config.yaml
num_hidden_layers: 14
hidden_size: 128
num_attention_heads: 3
num_key_value_heads: 1
head_dim: 32
intermediate_size: 320
vocab_size: 8192
hidden_act: "swiglu"
norm: "rmsnorm"
norm_place: "pre"
norm_eps: 1e-06
positions: "rope"
rope_theta: 10000.0
rope_fraction: 0.25
qk_norm: false
attn_scale: 0.177
bias: "qkv"
tie_word_embeddings: true
parallel_block: false
init: "uniform"
init_std_qkv: 0.0532
init_std_o: 0.0116
init_std_up: 0.0532
init_std_down: 0.00636
init_out_by_depth: true
optimizer: "soap_variant"
learning_rate: 0.00516
beta1: 0.95
beta2: 0.99
weight_decay: 0.087
lr_head: 0.00666
max_grad_norm: 0.5
warmup_steps: 200
schedule: "cos"
final_lr_fraction: 0.0
batch_tokens: 32768
max_seq_len: 256
doc_mask: false
train_tokens: 148800000
max_steps: 4542
dataset: "wikipedia_en"
Each number is 128 + 32 x the weight over its row's rms, rounded and kept within 0 to 255. Layers, rows and columns count from 0. The size above them is the row's rms in percent of the matrix's.

# layer 9 MLP down (transposed), 320x128, rms 0.166, rows 52-86, columns 64-127
size [106 105  99  99 105  99 104 102 107  96  92 102 102 100 103 101 103 103  91  99 106  96  94  96 100  91  89 101 105 102  93  91 104  94  95]
[[ 93 165  48 110 193 134 195  77 148 133 121  82 147 141 151 145 160 170 142  99  74 150 140 127  71 172 213 201  97 128 144 122 112 129 146 200 161 194 134 187 140  94 150 129 132 134 149 157 119 126 164 110 117 112 144 154 176 109 149 131 123 153 138 130]
 [142 127 133 151 119  98 108 139  32 134  86  97 159  94 153 171 140  65  74 185  97  75 152 114  99  75 109 135 104  83  83 146  83 122 150  78 171 133 118 138  60  55 176 136 157 130 126  96 115 149 137 170 162 126 115 149 114 138 205 147 196 162  88 117]
 [ 97 129  99 173  90 149 126 166 128 113  91 178  90 130 125 124 147 106 122 124 148 163 151 145 143 171 141 108 152 134 104 113 214 143 169 104 104  74 130 122 179 130 116 126 135 126 131 188 152 156  92 104 114  96 120  96 130 105 168 129 159 133  97 157]
 [195 110  97 144  94 163  55  85 101 136 136 114 139 149 127  66  84 108 213 165 153 146 125 148  51 132 144 113 107  96  96 118 115 110 103 112 168 107  75  95  75 161 134 113 142 168 107 100 135 133 108 154 136 153 101  59 125 206 126 125 162 116 115 123]
 [ 91 105 181 167 135 126 114 144 141  98  97 121 117 105 102 123 107 154 149 165  97 161 112 135 117  87 165 160  71 163 166 120 155 192  95 130 125  87  81  99 174 132 128  46 125  78 133 148 119 174 115 141  97 111 172 160 148  94 177 151 144 117 180  94]
 [177 158  75  80 129 180 137  95 162 200  94 110 105 191 144 120 153 122 174 111  86 137 141 104 146  78  89 155  54 165 128  93 148 139 160 154 160 132 134 122  79 145  93 147 188  54 129 114  97 164 131 148 134 138 109 133 174  86 139 102  97 115 150 114]
 [105 116 179 123 153  59 162 109 122 150 105 107 119 152 135 152 113 117 163 127 112 186 155 135 153 146  73 127 175 114 116  58 137 135 120 123 156 115  92 159 121 128 111 140 122 146  99 126 142  99 159  67 157 132  76 114 153 188 124  98 111 123  96 138]
 [130 140 145 166 159 123  79 138 130 141 125  98 101 150 145 189 106  94  91 165 135 164 156 138 179 148 117 137 128 123 183 102 131 129 133 142 134 144 151 199 110  98  89 136 126 106 204 163 127 121  61 148  92 139 181 125 170 204 116 136 139 145 122 160]
 [ 95 137 109 128 139 154  91 187 180 123 136 146 133 161 130 115 134 102  94 108 175 126 110 117 139 129 133  93 124 168  87 182 154  96 139 160 124 111 100 160 114 118 160 188 143 111 124  79 102 164 151 150  48 174 103  97 141 125  87 149 150 138 182 158]
 [181 165 110 121 128 101 150 115 119  99 108  65 129 130  98 111  96 122  74 158 147 159  95 132  83 103  75 123 105 131 115 133  65 132 151  99 129 154  81 126 134  89 163 145 137 111 135 127  96  82 175 178 164 169 153 141 127 152 132  85 121 103 170 152]
 [137  67 100 104 116 110 145 104 144 157 132 152 164 109  83 126 134 139 139 138 124 153 106 111  76 139 197 126 161 118 106 114 192 143 126 143  75 154 125 171  75 116 112 146  84  51   1 131 124 179 144  80 162 147 105  82 126 131 118 122 135 141 144  99]
 [114 128  96  99  99  71 142 126 147  93 183 190 127 105 131 196 129  79 172 101 133 102 137  72 175 141 156 154 166 168  95 143 140 125 105 191  87 140 109 159 151  71  77 105 103  54  78 119 161 129  66  79  76 148 151 116 114 149 158  93 149  60 128 145]
 [130 127 134 150 128 120  98 120 123 178 170 104 204 164 150 155  95  87 135 156  75 141 129 113  83  96 141  88 155  81 139 140 164 151  77 114 149 153 130 123  87 170 164 102 145  88 113 153 190 166 145  79 156  83 153 126 132 127 167 106  60  83 122  91]
 [135  76  75 125 165 128 103 149 123 117 115 118 109 144 115 207 144 149  74 107  72 108  63 121  92 192  69 185 143  74 115 129 149 111 109 145 108 109  94 131 124 173 139 150 127 156  50 109 147 118  89 146  98 138  93 139 160 127 105 140 122 116 183 108]
 [128 105 110 138 142 108 128 138 135  92 166 101 132 151 151 108 153 116 123  77 126 129 112 112 140  97 112 155 157 133 125 209  93 102 155 193  91 141  81 155 163 144  80 155 196 229 163 105 107 171  81  98 131 149 106 117 101 130 109 145  91 130 158 115]
 [140 125 138 136 131 125 146 117 193 159 179  79 140 139 162 119 161 132  69 151 170 156 130 147 146 109 159 154 152 112 106 122  90 109 125 155  92 132 178 104 110 144 100 191  83  99 103 150  81 145 115 146 134 141 100  88 135 170  64 132 117 112 104 112]
 [159 155 120 132  92  67 121 153  76 140 101 134 107 115 138 100 164 115  99 150 120 123 119 156 178 140 144 142 175 162 213  96 158 142 152 127 109 153 154  85 145 152 134 127 175 157 144 209 173  91 154 132 121 107  90 151  71 114 130 137 147 145 175 152]
 [109 133 135  60 109  75 125 155  90  85 136 118 112 141 124 109 151 144 172 152 105 147 140 132 113 151  71 182 119 105 191 110 165 121 147  96 136 118 101 123  98  89 153 115 116  70  96 118 176 149 117 105 151 159  90  97  89 121 105 124  90 100 113 119]
 [122 160  83 128 107 149 106 168 148  54 146  99 118 164 133  86  96 128 170 117 120 154 153 112 151 156  97  96 164 153 114 112 104 158 159 188 170 101 111 147  79 131 128 138 121 108  69 109 110 136 183 136 170 120 156 162 143 113 169  83 145  41 134 107]
 [103 141 141 120 147  92 101  63  96 105 105 137 153 130 132 107 127 120 115 140 162 138 159  80 181 194  97 148 131 170 117 129  95 141 106 111 158 141 133 165 210 128 140 178  76 146 103 205 135  98  97  83 149 123 138 106 111 136 108 149 109 161 100 104]
 [187  65  51  97 163 185 138  95 182 167  91 126 142 134 107 125 166 161 110 130 188 174 131 134 135  75 162 114  86  82 140  85 139 137 116 101 125 136 150 146 110 102 118 157 139 135 143 155 112 145 213 137 112 160 123 126 102 160 118  98 141 134 111 152]
 [170 103 166  94 105 176 152 164 176  91 152 102 152 126  83 180 180  72 129 129 158 137 140 169 124  69 161  64  96 141 116 120  68 128 145 147 163 110 133 129 150 125 184 111 143  90  77 138 123 159 160  63 141 180 123 113 103 144 125  80 162 136 110 106]
 [180 155 153  89 155 148 125 126 122 170 131  72 125 167  33 133 112 158 146  81 138 131 138 127 159 187 102 168 104  74 100 119 174  82 139 129  69 138 192 101 146 118  90 136 123 229 143 123 145 149 121 142 148 123 120 143 155 145 125 137 102 171 138 105]
 [ 85 139 113 148 138 113 163 133 121  71 117 137  47 110  92  73  85 143 136 149 235 131 138  83 133 103 148 137 135 123  93 160  84 191 127 108 149 161 119 154 108 112 118 146 162 114  83  94 186 151 151  89  93 137  96 127 165  78 128  99 162 170 105 105]
 [134 102  93 115 134 149 174 136  90 135 127  99 103 116 177 124  89 191 167 127 122  79  89 109 109 164 122 129  65  98  92 109  70 133 154  92  98  98 202 149 165 187 111 118 121  87 129 103 178  78 114 121  64 121  94 140 190 150 125 152 136 146 123 148]
 [178 167 102 125 138  81 112 163 139 101 135 125 184 217 100 122 140  99 168 138  96  99 173 164 116 133 124 171 124 150 175 178 145 149 164 107  81 149 145 136 154 110  63 106 153 142 105 177 138 119 102 103 139 170  92 101 160 167 127 170 114 113 188 162]
 [131  79 129 135 124 100  89 137  73 128 124 176 112 100  85 110 135  94 112 142 122 129  73 138 138 170 123 120 127 107  78 110 118 177  94  85 141 152  74 149 111 148 153  94 104 144  59 165 189 101 168 116 148 111  84 123 160  97 169 149 172 143 175 112]
 [188 110 136 160  77 113 160 140 166 150  95 139  63 125 146  85 196 161 107 117 128 122 137 152 134 164 100 105 191  28 160 147 112 149 153 133 109 109 117 138 135 165 116  98 146 161 122 147 117 105 117  44 112 164 124 110   8 131 135 128 109 135 147 133]
 [163 144 101 112 137 144 146 116 119  95  95 144 150 163 117 124 126  98 127 152 154 143 112 156 142 115 129 196 124 133  97 157 137 121 163 147 128 103 106 107 101 130 147 109 111 109 138  56 200 125  90 110  80 165 128 118 163 130 151 159 119 168  97 109]
 [ 66 104 112 164 127 134 116 165 183 165 100 138 150 150  77 132 112 105  73 102 122  95 134 108 152 125  75  99 136 136 102 201 110 123 103 131 117  81 151 207 126  93 130 146  94 160  71 120 118  78 106 141 178 130 177 160  80 115 104 124 112 129 129 102]
 [ 79 146 209 131 124 129 129  92 108 138 138 118 137 171 121 108 153 147  10 118  83 120 139 143 141 159 122 134 111 125 182 107 164 135 131  87 105 102 154 104 144 143 124 132 128 117 129 124 122 109 164 125 141 143 124 148 135 141 116 136 139 134 128 117]
 [117 113 142 132 122 114  90 110 106  99 141 150 139 144 161 155 100 109 139 183 104 137  70 149  78  56 119 111 100 166  92 161 120 168 146 142 166 129 155 170 150 109 108 134 122 142 115 144 146  75 141 130 115 153  88 198  93 145 107 156 108  96 129 110]
 [169  96 144 170 115 160 106 143 161 144 137 123  90 100 132 118 151 101 224 130 138 108 111 115 142 207 155 121 116 145  81 137 138 150 102 168 107 166 135 147 128 120 157 120 142 153 180  58  67 130 150 135  41 157 152 129 180 108 102 128 189 153 154 127]
 [138 124 122 117 102 102 114  67  89 143 134 143 114 121  82  45 183 154 175 146 168 132  93 129 122  87 150 116  60 144 104 171  91 155  95 134 145 144 112 108 108 123 136 178 127 110 151 110 188 126 128 126 159 203 130 119 123 134 125 109 187 123 106  64]
 [140 126  90 106 132 148 147 176 131 150  97 146 191  66 128 106  93  94 154 122 223 139 169 141  53 113 202 111 112  95  97 128 136 132  98 124 162 114 195 137 156 149 114 146 129 151 149 185 100 102 156  88 167 166 174  96 100 123  90 151 138  54 125 125]]
# layer 9 MLP gate, 320x128, rms 0.173, rows 53-87, columns 64-127
size [108 102  99 107 105  99  98  96  94 108  95  99 101 105 102  99 107  94  99 109  93  98  94 101  97  94 101  99  97  97  98 101 100  97 100]
[[144 162  75 109  84 156 121 101  91 178 106 119 109 129  78 161 130  90 173 129  75 104 150 159  92 107 141 156 153 138 142 107 162 203 106 206 114 107 150 103 129 144 135 140 135  93 154 176 111  83 115 112 159 216 102 127 114  76  65  73  98 167 111 116]
 [164 106 121 145 134 187  81  90  99 165 156 144 104  90 109 137 157  89 118 122 111  69 127 177 132 117 161 120 154  89  61  70 120 142 129 135 133 194 150  93 100  66 100 137  66 154 123 166 127 111 127 160 114 136  69  91  72 117 191 136 147 157 122 151]
 [100 132 126 119 100 123 150 100  85 168 160 119 185 190 128 181 101 121  83 143 148 120 171 126 129  98 164 128 181 131  46  91  81  80 132 167 168  64 110  86 106 156 131 119 169 134 131 160  80  60  70 164 150  60 115 151  97 131 151 120 128 160  92 134]
 [147  70 100  80  54  99 138 139 131 121 118 123  56 208 181 100 207  83 149 102 106  81 168 101 158 164 137 117 162 128 122  96 142  74 107 184 120 125 122  96 109  98 158 105 147 159 162 170 130  93 124 180 131 145 169 120 151 156 116 195 101 112  91 101]
 [ 93 175 153 115 112 139 152  73 124  96 104  88 100 148 112 100  47  78 141 134 103 159 154 129  78 163 156 146 163 106 164 208 120  83  90 169 150 126  93 125 151 139 141  84  95 159 163 181 127  80  96 170  95  85 101  98 117 129 129 132 138 159  91  94]
 [108 111 101 137  78 153 135 143 139 105  83 206  98 176 159 185 163 181 175 107 181 105  71 163 118 123 122 106  96 142  74 169  89 176 101  94 126 122  90 114 140 171  98 116 161 147 132  59 115 174 134 128  84 189  95 100 110 110 104 174  78 161 150  85]
 [ 99 122 164 146 167 133 101 107 131 128 157  88 119  85 136 115 134 139 164 130 118  46 114 151 176 113 163 173 170 113 132 166 113 146 123 116  64 111 131 149 165 142  70  94  98 156 181 154  74  97 103  44 107 124 143 155 103  68 168 133 168 182 101 161]
 [142 144 106 207 120 176 140 160 124 126 112 119 130 101 105 111 128 122 126 129 116 115  64 153 210 159 138  88 153 155 173 104 141 128 106 106 148 114 155 105 169 169 137 173 156 153 139  64  63 202 131 114 150 175 131 127 119 103 150 132 117 127  99 120]
 [110 171 158 149 127 151 104 186 140 152  94 160 107 166 119  94 100  94  82 116 145 107  97 127  87 100 105  41  95 150 122 132 146 160 101 113  83 148 103 143 158 105 110 164 104 151 104 136  36 131 172  91 143 176 115  83 182 129 176 115 194  81 156 172]
 [182 173 122 159 157 136 117 158 135 130  95 116 175 124 205  52 136 127 135 165 111  60 133 150 110 114 127 109  90 117 159 165 112 120 165 116 161 124 148  82 124 151 169 162 101 164  62 132 154 116 171 141 133 133 144 132  95 151 136 161 133 125  51 207]
 [143 152  62 187 116 102 156 104 168 155 141 119 149 109  74 186 108  86 157  87 176 152 107 126 122  58 145 100  93  78  54 111 125 148 111  96 129 129 164  46 150 157 121  97 106 114 139  92 135 159 122 126 134 153 119 149 122  96 126 120  64 101 159 140]
 [174  94 167 118  81  93 164 112 110 120 121 176 138 136 167 164  86 155 160 123 141 101 101 157 141  86 172 135  84 147 153 150 107 149 174 115 102  95  94  57 131  80 110 139 170  96 128 115 107 107 111 156 142 121 115 123 101 147 107 125 120  89 159 140]
 [205 117 141 181 153 139  96  89 151 158 124 172 153 142 135 109 128 165 146 122 101 127  98 127 102 118 136 116 134  93 114 199  89 154  53 106 146 100 116 169 108 138 105 121 109 159  90 148 143 120 106 146  77 150  84 194 128 127 145 113 124 161 110 118]
 [119 109 135 174 115 149 167 175 111 166 157 126 127 129  72 106 164 155 120 186 147  87 130 188 154 141 130 108 120 120 101 139  71 136  94 154 187 120  81 102 154 197  84 121 131 138  80 152 147 180 116 129 184 157  66 172  76 123 141 114 113 156 157 107]
 [169 154 117  70 145 115 157 168 163 132 135  99 112 115 137 149  72 163 113 117 186 117 110 108  95 107 142  60 160  94  91 137  81 131  84  92  76 134 114 120 150 145 105 182 126 120 124 129  65 109  96 139 139 104 154  91 148 149  72 135 117  53 172 119]
 [133 120  80 116 151 141 131 155  79 123 193 128 128  75 112 141 121 123 121 162 183 146 190 148  81  87 157 169 154 139 104 132 150 156 101 150 116  86 130 122 160 127 104 166  96 132  92 127 165 119 152 136 142 133 158 166 160 139  90 148  83 102 117  74]
 [157 118 121 200 145 124 139 145 187 130 146 193 153 104 138 114 149 174  92 140 196 152 100 191  94 149 125  97 105 164 112 121 118 168 123 108 118 139 148  91  57 171 143 187  62 108  87 125 117  49  56 136 145 163 102 137 142 149 111 123 119 184 177 137]
 [ 74 128 111  69  85  97 177  98 176 139 133  99 110 146 125  89 130  75 155 110  86 140 161 141 127 215 178 118 130  94 175 149 118  86 156 107 136 126 152 133 144  92 183 107 155 124 130  92 181 105 133 163 119 119  93 137 191 125 134 143 183 111 187 135]
 [ 96  70 143 108 113 133 112  91 161 115  89  76 178 102 119  84 112  50 120 199 122 129 169 136  98 101 138 124 160 114 127 168 123  85 137 103 114 118  91 106 122 134 141  90 110  99  92 120  73  98 121  96 148 100 122 148 106 186 169 126 108  96 117 138]
 [135 108  99 119 142 129 196 108 121 123 149 105 104 181 147 144 141 103 147 146 125  70 188 195  76 148 145 116  46  81 108 128 189 169  93 101 100  85 164  94 156 162 125 136 148 139 138 135 107  89 158 185 108 218 125  83 118 130 121  85  98  86 138  88]
 [164  94 137 126 153 170 117 147 159 141 143 117  85 162  96 115 117 152 136 109 131 128 149 184  71 137 146 112 110 146 123 119 108 136  57  94  55 141 102 161  88 137 131 151 108 170 146 103 161  74 103 139 192 189  87  64 152 142 149 163 127 138 114 166]
 [129 146 101 148  92 109  87 145  96  77  35 107 128 121 169 163 102 102 127 144 161 135 144 162 105 129 134  68 103 175 198  97 156 137 208 159 161 186 128  76 117 146 150 147 117 206 118 152 153 167 105 147 105 118 110 120 106 140 104 133 123 131 154 117]
 [115 130 127  78 160 169 161 112 120 138  79 160  93 138 138  93 134 154 119 138 148 106 141 105  70 102 171  95  92 159 142 214 174 155  86  98 168 154 101 202 133  78 132 141 128 130 146 104 155 156 137 144 154  92 149 192 189 111 120 105 119 157 165 172]
 [111  99 125 109 133 111 143 104 192 108 156 143 129 151 123 186 145 128 147 166 138 138 103  85  91 103 115 189 127  34 102 158 122 156  92 203 106 135 135 149 152 143 150 109 110 190 138 126 125  72 162  86 119  87 143 158 112 119 165  97 129  91 155 144]
 [131 126 104 212 161 134  99 151 143 176  94 107 167  54 150 124 161 132 112 165 165 180 153 158 125 112 104 112 162 120 122  91 172 117 131 110  83 121 109  91 135  96 136 162  89 132 131 111 129 214 181 164 104 113 180 140 132  60 140 174 118 172 154  80]
 [165 170 157 164 124  88 163 120  65 164 164 120 165  98 188 136  77 139 118 134 174 103 158 120 107  95 131 142 126 141 152 158 174 145 180 100 131 136 132  88  74 105 154 150  82 127  85 120 161 146 149  64 109 165 191 132 120 115 177 191 117 109  97 155]
 [160 126 142 110  88  87 205 100 117 103 106 115 114  63  79 102 111  77 147 172 165 125 106 130 139 114 158 123 160 136 116  64 166 190 129 142  85 133 192 112 102 189 138 104 185 113 112 136 149  81 147 143 142  98 116 141  74 162 117 142 122 106 136  81]
 [172 153 138 134 110 158 130 154 199 160 100 129 153 148  95 101 140 153 128 142 122 155 136 175 179 138 140  30 112 153 122 167 158 100 184 136 119  93  78 132 144 125 127 144 185 155 150 138 143 103 140 159 106 172 101 173 130 112 152 126  61 166 150  79]
 [157 145 109 126 154  95  69 138 126 124 109  84  38 167 146 181  75 127 128 159 105 121 140 154 151 124  93 184 182  81 107 161 114 143 139 144  81 143 197 114 147  94 109 162 151 137  92  98 198  84 128 142 141  89 116 121  97 131 134  80 102  97 113  62]
 [134 138 160 144 118  88  85 141 116 140 181 152 112 138  42 178 129 109  38 112 147 124 112 149  89  95 113 117 113 165  50 107 168 127 119 118 111 145  87 132 149 107 123 162 164 138  90 107 126 148 152 120 148 112 107 159 142 110 152  85  91 159 195 123]
 [116 173 139 100 157 134  99 104 180 137 152 117 119 121 133 106 157 106 116 156 185 148  73 163 178 127 148 111  82 110 149 153  76 187 118 101 113 141  59 124 110 104 119 138 134 126 128 128  97 129 163 113 185 139 100 169 150 137  66 146 101 159 136 106]
 [125 152 113 132 171  90 141 126 151  69  70 165  95 116 164 123 128  73 183 141 119 111 110 129 166 123 138 115  55  79 158 174  84 145 115 147 133 110 126 133 120 130 164 127 173  85 178 177 142  98 159 103 132 122  73  92 172 154  68 150 132 169 129 145]
 [130 108 110 113  92  80 115 106 169 124 106 143 138 137 134 228 119  90 162 102 132 117  98  81 140 140 100  94 179 109 134 118 172 194 166 160 132 120 129  66 123 127 139 130  98 138 153 141 144 170 137 140 139 188 129 167  56  91 100 173 122 159 101  94]
 [106 119 173 132 148  90 190 146 125  96  93 175 186 130 128  91  98  55 109 135 200 130  86  96 115 101 112  88 125 120 177 103 143  64 122 140  89 123 101 134 147  92 102 112 173  99 128 149 104 163 104 118 142  78 136 199 125 145 160 131  68 105 157 191]
 [136 143 165 159 122 112 107 104 130 184 101  67 114  79 119 135  97  88  96 136 115 100 124 122 145 137  84 152  88 137 139 163 125 116 101 180 183 159 148 124 161 152  94 132 119 189 121  92  93 127 121 129 202 123 113  91 102 149 108 179 111 130 132 121]]
# layer 9 MLP up, 320x128, rms 0.179, rows 53-87, columns 64-127
size [108  91  96 103  95  99 114 104  93 100 103 105  95 104  96 102 100  98  99 104 105  98  99  99  93  89 101 102 100  87  88 105  92 100 105]
[[118 150 123  97 211 134 118 118 120 163 116 176 111 136  41 153 118 208 156 135 132 179 129 118 144 147 114 133 138 146 178  72 143 113 121 149 133 144 143  83 119 154 100 111 125  98 119  82 136 144 107 140 169 141 140  78 157 156 124 127 157  88 111 133]
 [103 120  94  38 128  84 167 110  64 186 124  96 180 156 123 116 150 163 154 170 170 120 142 131 136 105  56 125  91 145  84  78 139 109 119 105 106 210 132 148 147 141  87 104 120 151 138 124 109 116 106 149 169 154 133 143 114 131  74 102 113 151 170 151]
 [141  98 160 158 175 180 105  93 170 105 133 125 149 118 167 127 150 155 176 185 141 152 128 110 199 148 104  92 189 118 111 132 123 139 131 148 115 167 164 230 152 116 133 163  90  93 130 126 101 148 157  61 146 169 126 101 138 115 124 165 136 117 147 135]
 [124 131  86  85 141  89 150  90  91 130 147 122 119 130  89 116 158 117 107 140 126 121 132 177  69 105 101 100 148 113 142 136 163 116 143 123 135 176 153 175  86 126 140 113 118 128 124 138 116 113 106 148 137 118 122 169 125  99 107  98 136 131 121 124]
 [115 121 129 161 178 109 120 150 111 154  93 112 132  77  86  98  70 108 110 117 119 107 143  97 148 160 126 147 112 187 145 118 132 116 142 115 167  81 113 137 154 103 110 110 125 145 107 142 124 122 153 167 123 198 117 117 100 175 104  93 102 228 128 109]
 [131 120 135 110 135 114 150  90  95 101 160 147 104 112 127  33 108 132 131 116  64 138 142  87 115 135 201 131  83 114 146 106 189 149 110 120  41 164 128 126 158 102 107 113 116 116 112 134 112  84 115 183 133 102 155  99  98 193 166 101 143 206 156 123]
 [ 79 120 103 178 154 118 128 151 150 122  71 135 106 126 179  83 141 154 159 129 126 158  93 130 154 151 124 177  85 165 100 128  68 158 148 132 105  89 152 187 161 152 117 138 164 136 159 119 150 114 120 139  79  82 156 132 115  70 181 138 135 164 150 131]
 [ 71 165 109 137 199 151  88 151 156 206 121 129 153 115 140 114 194 168 134 143 131 121 114 163  86 131 168  98  97 168 127 154  53 149 118 118 110 128  84 210 102 110 149  97 124  97 111  92 110 143 134 142 104 185 124 101 131 106 135  87 145 125 189  94]
 [140 104 113 134  91 124 126 155  54 185 158 151  64 104 126 126 111 140 148  75 185 113 154 155 120 159 116 115 157 148 113 103 116 147 171 125 100 140 118 120 108 120  96 128 170 110  94 161 120 144 111 101 106  74 141  80  96 116  76 164 156 189 116 116]
 [111  75 118 108  78 137 112 166 210  86 152 142  86 126 115 122 145 136 117  70 158 104  38 176 128 171  96 141 115 142 153  75 114 111 114 174 145 150  91 146 138 147  75  86 116 155 201 145 149 105 120 174  89 111 115 151 125 103 174 122 107 135 121  58]
 [121  87 149 167 146 140 133 160  87 163 145 135 145  95 113 125 138 160  96  91 112 102 144 163  87 106 127 104  55 110 106 135  89  93 134 113 131 135 123 101  94 160 105 140 171 105 182 172 110 118  80 196 112 133 128 126  99 110  49 187 125 153 172 126]
 [145 130 114 148  91 128 153 127 163 100 147 130 114 124 137 161 131 103 143  72 137 156 169 148  96 149 117  77 193  70 124 119 116 162 143 138 118 137 116 152 106 133 177  70 139 104 166 140 166 110 140 113 163 171 162 123 129 104 106 161 110 110 121 147]
 [174 124 154 127 121 118 150 134 146 118  66 105  96 144 132 144  73 128 106 127 107 139 113  73 141  86 152  98 109 163 105 140 152 125 181  73 123 132 124  92 150 163 148 111  95 163 190 124  93 140 170 157  34 131 194 157 130 136  96 164 156 119  78 150]
 [178  98 141 134 113  77 206 144 199 118 124 134 166 148  66 153 170 138 133 163 159  95 125 106  94  99 108 133 142 142 123 176 124 131 140  95 151 112  68  96 109  91  89 110  79 211 144 158 163 131 112 102 175 161 165 149 113 141 176 148 141 130 165  94]
 [145 119  98 105 156 117 105  77 163 112 115 170 109 113 139 133 104 154 167 154 135 125 152  78 116  92 106 160 173 121 127 187  83  91 133 115 194 178 115 121  98 146  70 175 205 164  95 123 130 132 170 100 160 109 141 119 160  97 137 204 109 109 106 100]
 [161 178 110 144 153 129  78 167 157 137 155 135 121 165  91 104 126 130 101 160 133 136 102  62 160 198  95  98 117 105 159 105 135 129 160 141  51 125 163 107 123 154  96 130  93 202 142 150 169 114 137 150 126 141 110  97 120 111 167  91 138 172 124 120]
 [103  93 145 108 118 115 112 135 165 161 137  70  93 155 122 121 131 125 130 137 139 128 139 114 164 121 136 160 110  90  20 153 174 100 149 130 159 134 114 125 154  43 172  48 117 115 127 130 102 123 131 148 148 106 119 131 112 100 113 145  78  90 140 151]
 [147 137  94 169 135 126 159 104 167 138 127 169 146 118 137 128  35  70 123 170 118  98  33 151 145 163  83 131 121 149 128 113 140 173 255 106 119  90 113 186  81 130 141 172 127 138 181 116 153 132 168  74 113 150 135  91 180 108 161 138 124 184 106 115]
 [190 120  87 160 147 130 110 127 126  97  99  66 150 132 128 112 125 154 118  73 130 182  57  99 169  96  72 115  96 102 137 128 152 104 141 166 127 129 151 102 111 127 157 134  91 131 179 163 166 122 105 132 135  78 127 164 134 123  50 183 134 125  99 195]
 [127 164 142 106 166  85 110  93 125 184 149 146 161 135  81 175 115 134 144 156 151 122 145 132 120 201 126 137 100 163 141 123 147 149 120 129 116 234 120 162 153 185 175 101  86 167  98 112 124 168 127  98 163 161 125 159 114 113 148  76 148 119 131 143]
 [138 150 101 155 152 115  76 157 108 174 142 137 134  87 101 116 121  65 112 142 127 192 156 129 160 140 158 115 111 103 132 124 144  53 138 136  98 148 172 114 146 168 107 111 158 151 125 114 198 113 101 146 108 117 119 173  73 105 161 125  72 153 144  47]
 [132 176 150 178  83 158 120  89 167 113 129 110 173 105  85 114 122 169 145 106 150 144 140 157 179 154 148 154  97  70 132 133 139 155 136 171 186 120 137 123 106 118 106 104 101 129 176 135 125  76  57 128 153 122 139 120 158  70 145 112 108  75 137  86]
 [142  87 125 130 112 128 139 169 145 211 136  93 140 139  96 120 100 153 144 163 117 158  80  72 131 207 101  80 133 170  65 102 122 135 102  80 137 191 119 149 195 192 173  98 138 114  92 124 155 135 194 165 170 131 119 143 142 101 190  94  95 206 130 121]
 [115  67 147 131 149 129  70 205  97 135  80 144  99  96 133  73 140 121 147  80 135 164 146 134 125 100 155 180 132  99  77 108  88 178 105 155 111  92  81 125 171 190 134 151 137 123 131 176 144 150 232 147 156  99  62 121 119 142 116 151 151 145 113 122]
 [ 96 109  91  76 143 113 127 166  91 158 178 111 130 147  96  95  74 132 102 123 106 135 108 144 132 173 127 116 108 129 131 111  87 147  99 152 158 130 184 190 193 140 146 164 120 110 129 119 125 101 132  71 185  92 190 162 153 157 138 122 147  99  41 112]
 [138  59 145 147 135 148 137 159 123  91 154 100 151 127 147 121 110 175  92 112 125 129  62 131  91 156 150 156 140 191 154 130 103 137 167 134 159 118 166  59 150 163 142 120 144 148 201 103 127 120 162 152 123 109  87 120  92 125 153 140  80 134 156 110]
 [156 122  95  94 139 127 174 139 108 152 174 185 102 111  85 122 166 158 130 108 177  78 149 124  79 115  83 100  63  52 155 154 154 102 164 167 138 120  66 119  72 112 124 143 130 115 118 133 177 148 141 186 174 165 133 106 174 145 125 143 105 119  92  55]
 [158  70 140 111 124 152 129 109 159 124 184 123 137 144 166 134  33  93 119 167 146 163  94  70 111  63 124  92  94 105 167 167 109  86 182 128 180 154 112 122 115 102 110 155  98 119 147  95 189 125 164 173 144 121  98 126 114 118 130 106 123 109 105 135]
 [176 186 144 183 179 152 101 101 186 154 168 137  51  98 151  91 119 124 150 133  71  81 194 100 139  95 106 110 101 113  67  93 184  95 103  57 148  93 151 111 116 109 152 119 125 100 130 161 127 109 157  61 101 114 128  73 162 123 120 129 145 125 113  86]
 [153 136 226 161 160 106 145 133 130 145 143 150 166 120 106 152  86 166  35  90 127 150  94 176 105 100 130 115 103 141 154 122 123 165 122 157 118 169 105 113 104 181  96 170  91 108 123 182 100 177 116 159 141 141 120  72 144 151 100 119 163  97 156 136]
 [133 126 126 132 136  85 146 137  81 142 171 154 133 110 122 174 173 145 152 165 135 128  91  89  85 101  88 101 155  76 162 180 167  64 125 140 113 120 103 124 144 112 113 147  77 144 177  94 170 128 107 161 160 110 104 116  93 117 175 128  47 146 118  98]
 [154 134 107 230 168 136 123 145 134 142 128 119  57 112  73  72  96  71 119 142 136  58 134  72 152 162 123 159 145 105 160  83 137 172 119 167  87 141 142 123 111  95 132 114 133 187 186 144 174 112 156 154  98  63 143 126  96  78 140 124 175 162 104 141]
 [ 89  88 174 131 186 162 100 114  98 121 101 101  97 143 129  91 178 151 115 124 113  83 143 138 109 132 197 154 157 128 122 143 144  85 157 135  83 142  88 125  96  89 135 154 186 103 130  79 173 153 112 151 124  66 130  59 107  85 148 153  76 181 188 128]
 [139  96  94 162  64  90  76 126 157 101 105 160 120 183 102 142 104 129  76  97  98 112 127  88 127 146 135 164 148 131 146 165 184 109 129 115 103 160  95 104 135 118 149  99 120 148 117 148  70 163 124  88  94 126 225 155 134  77 133 143  99 128 118 161]
 [151 139 166 158 156 142 165  96 156  92 120 175 138 115 101 119 142 148 133 156  87  93 139 125 108  85 126 141 153 126 169 160 100 102 100 104 153 137 117 175 119 141 106 128 117 119 134 115 111 133 109 107 141 105 119 158 132 125 107 145 119  86 164  79]]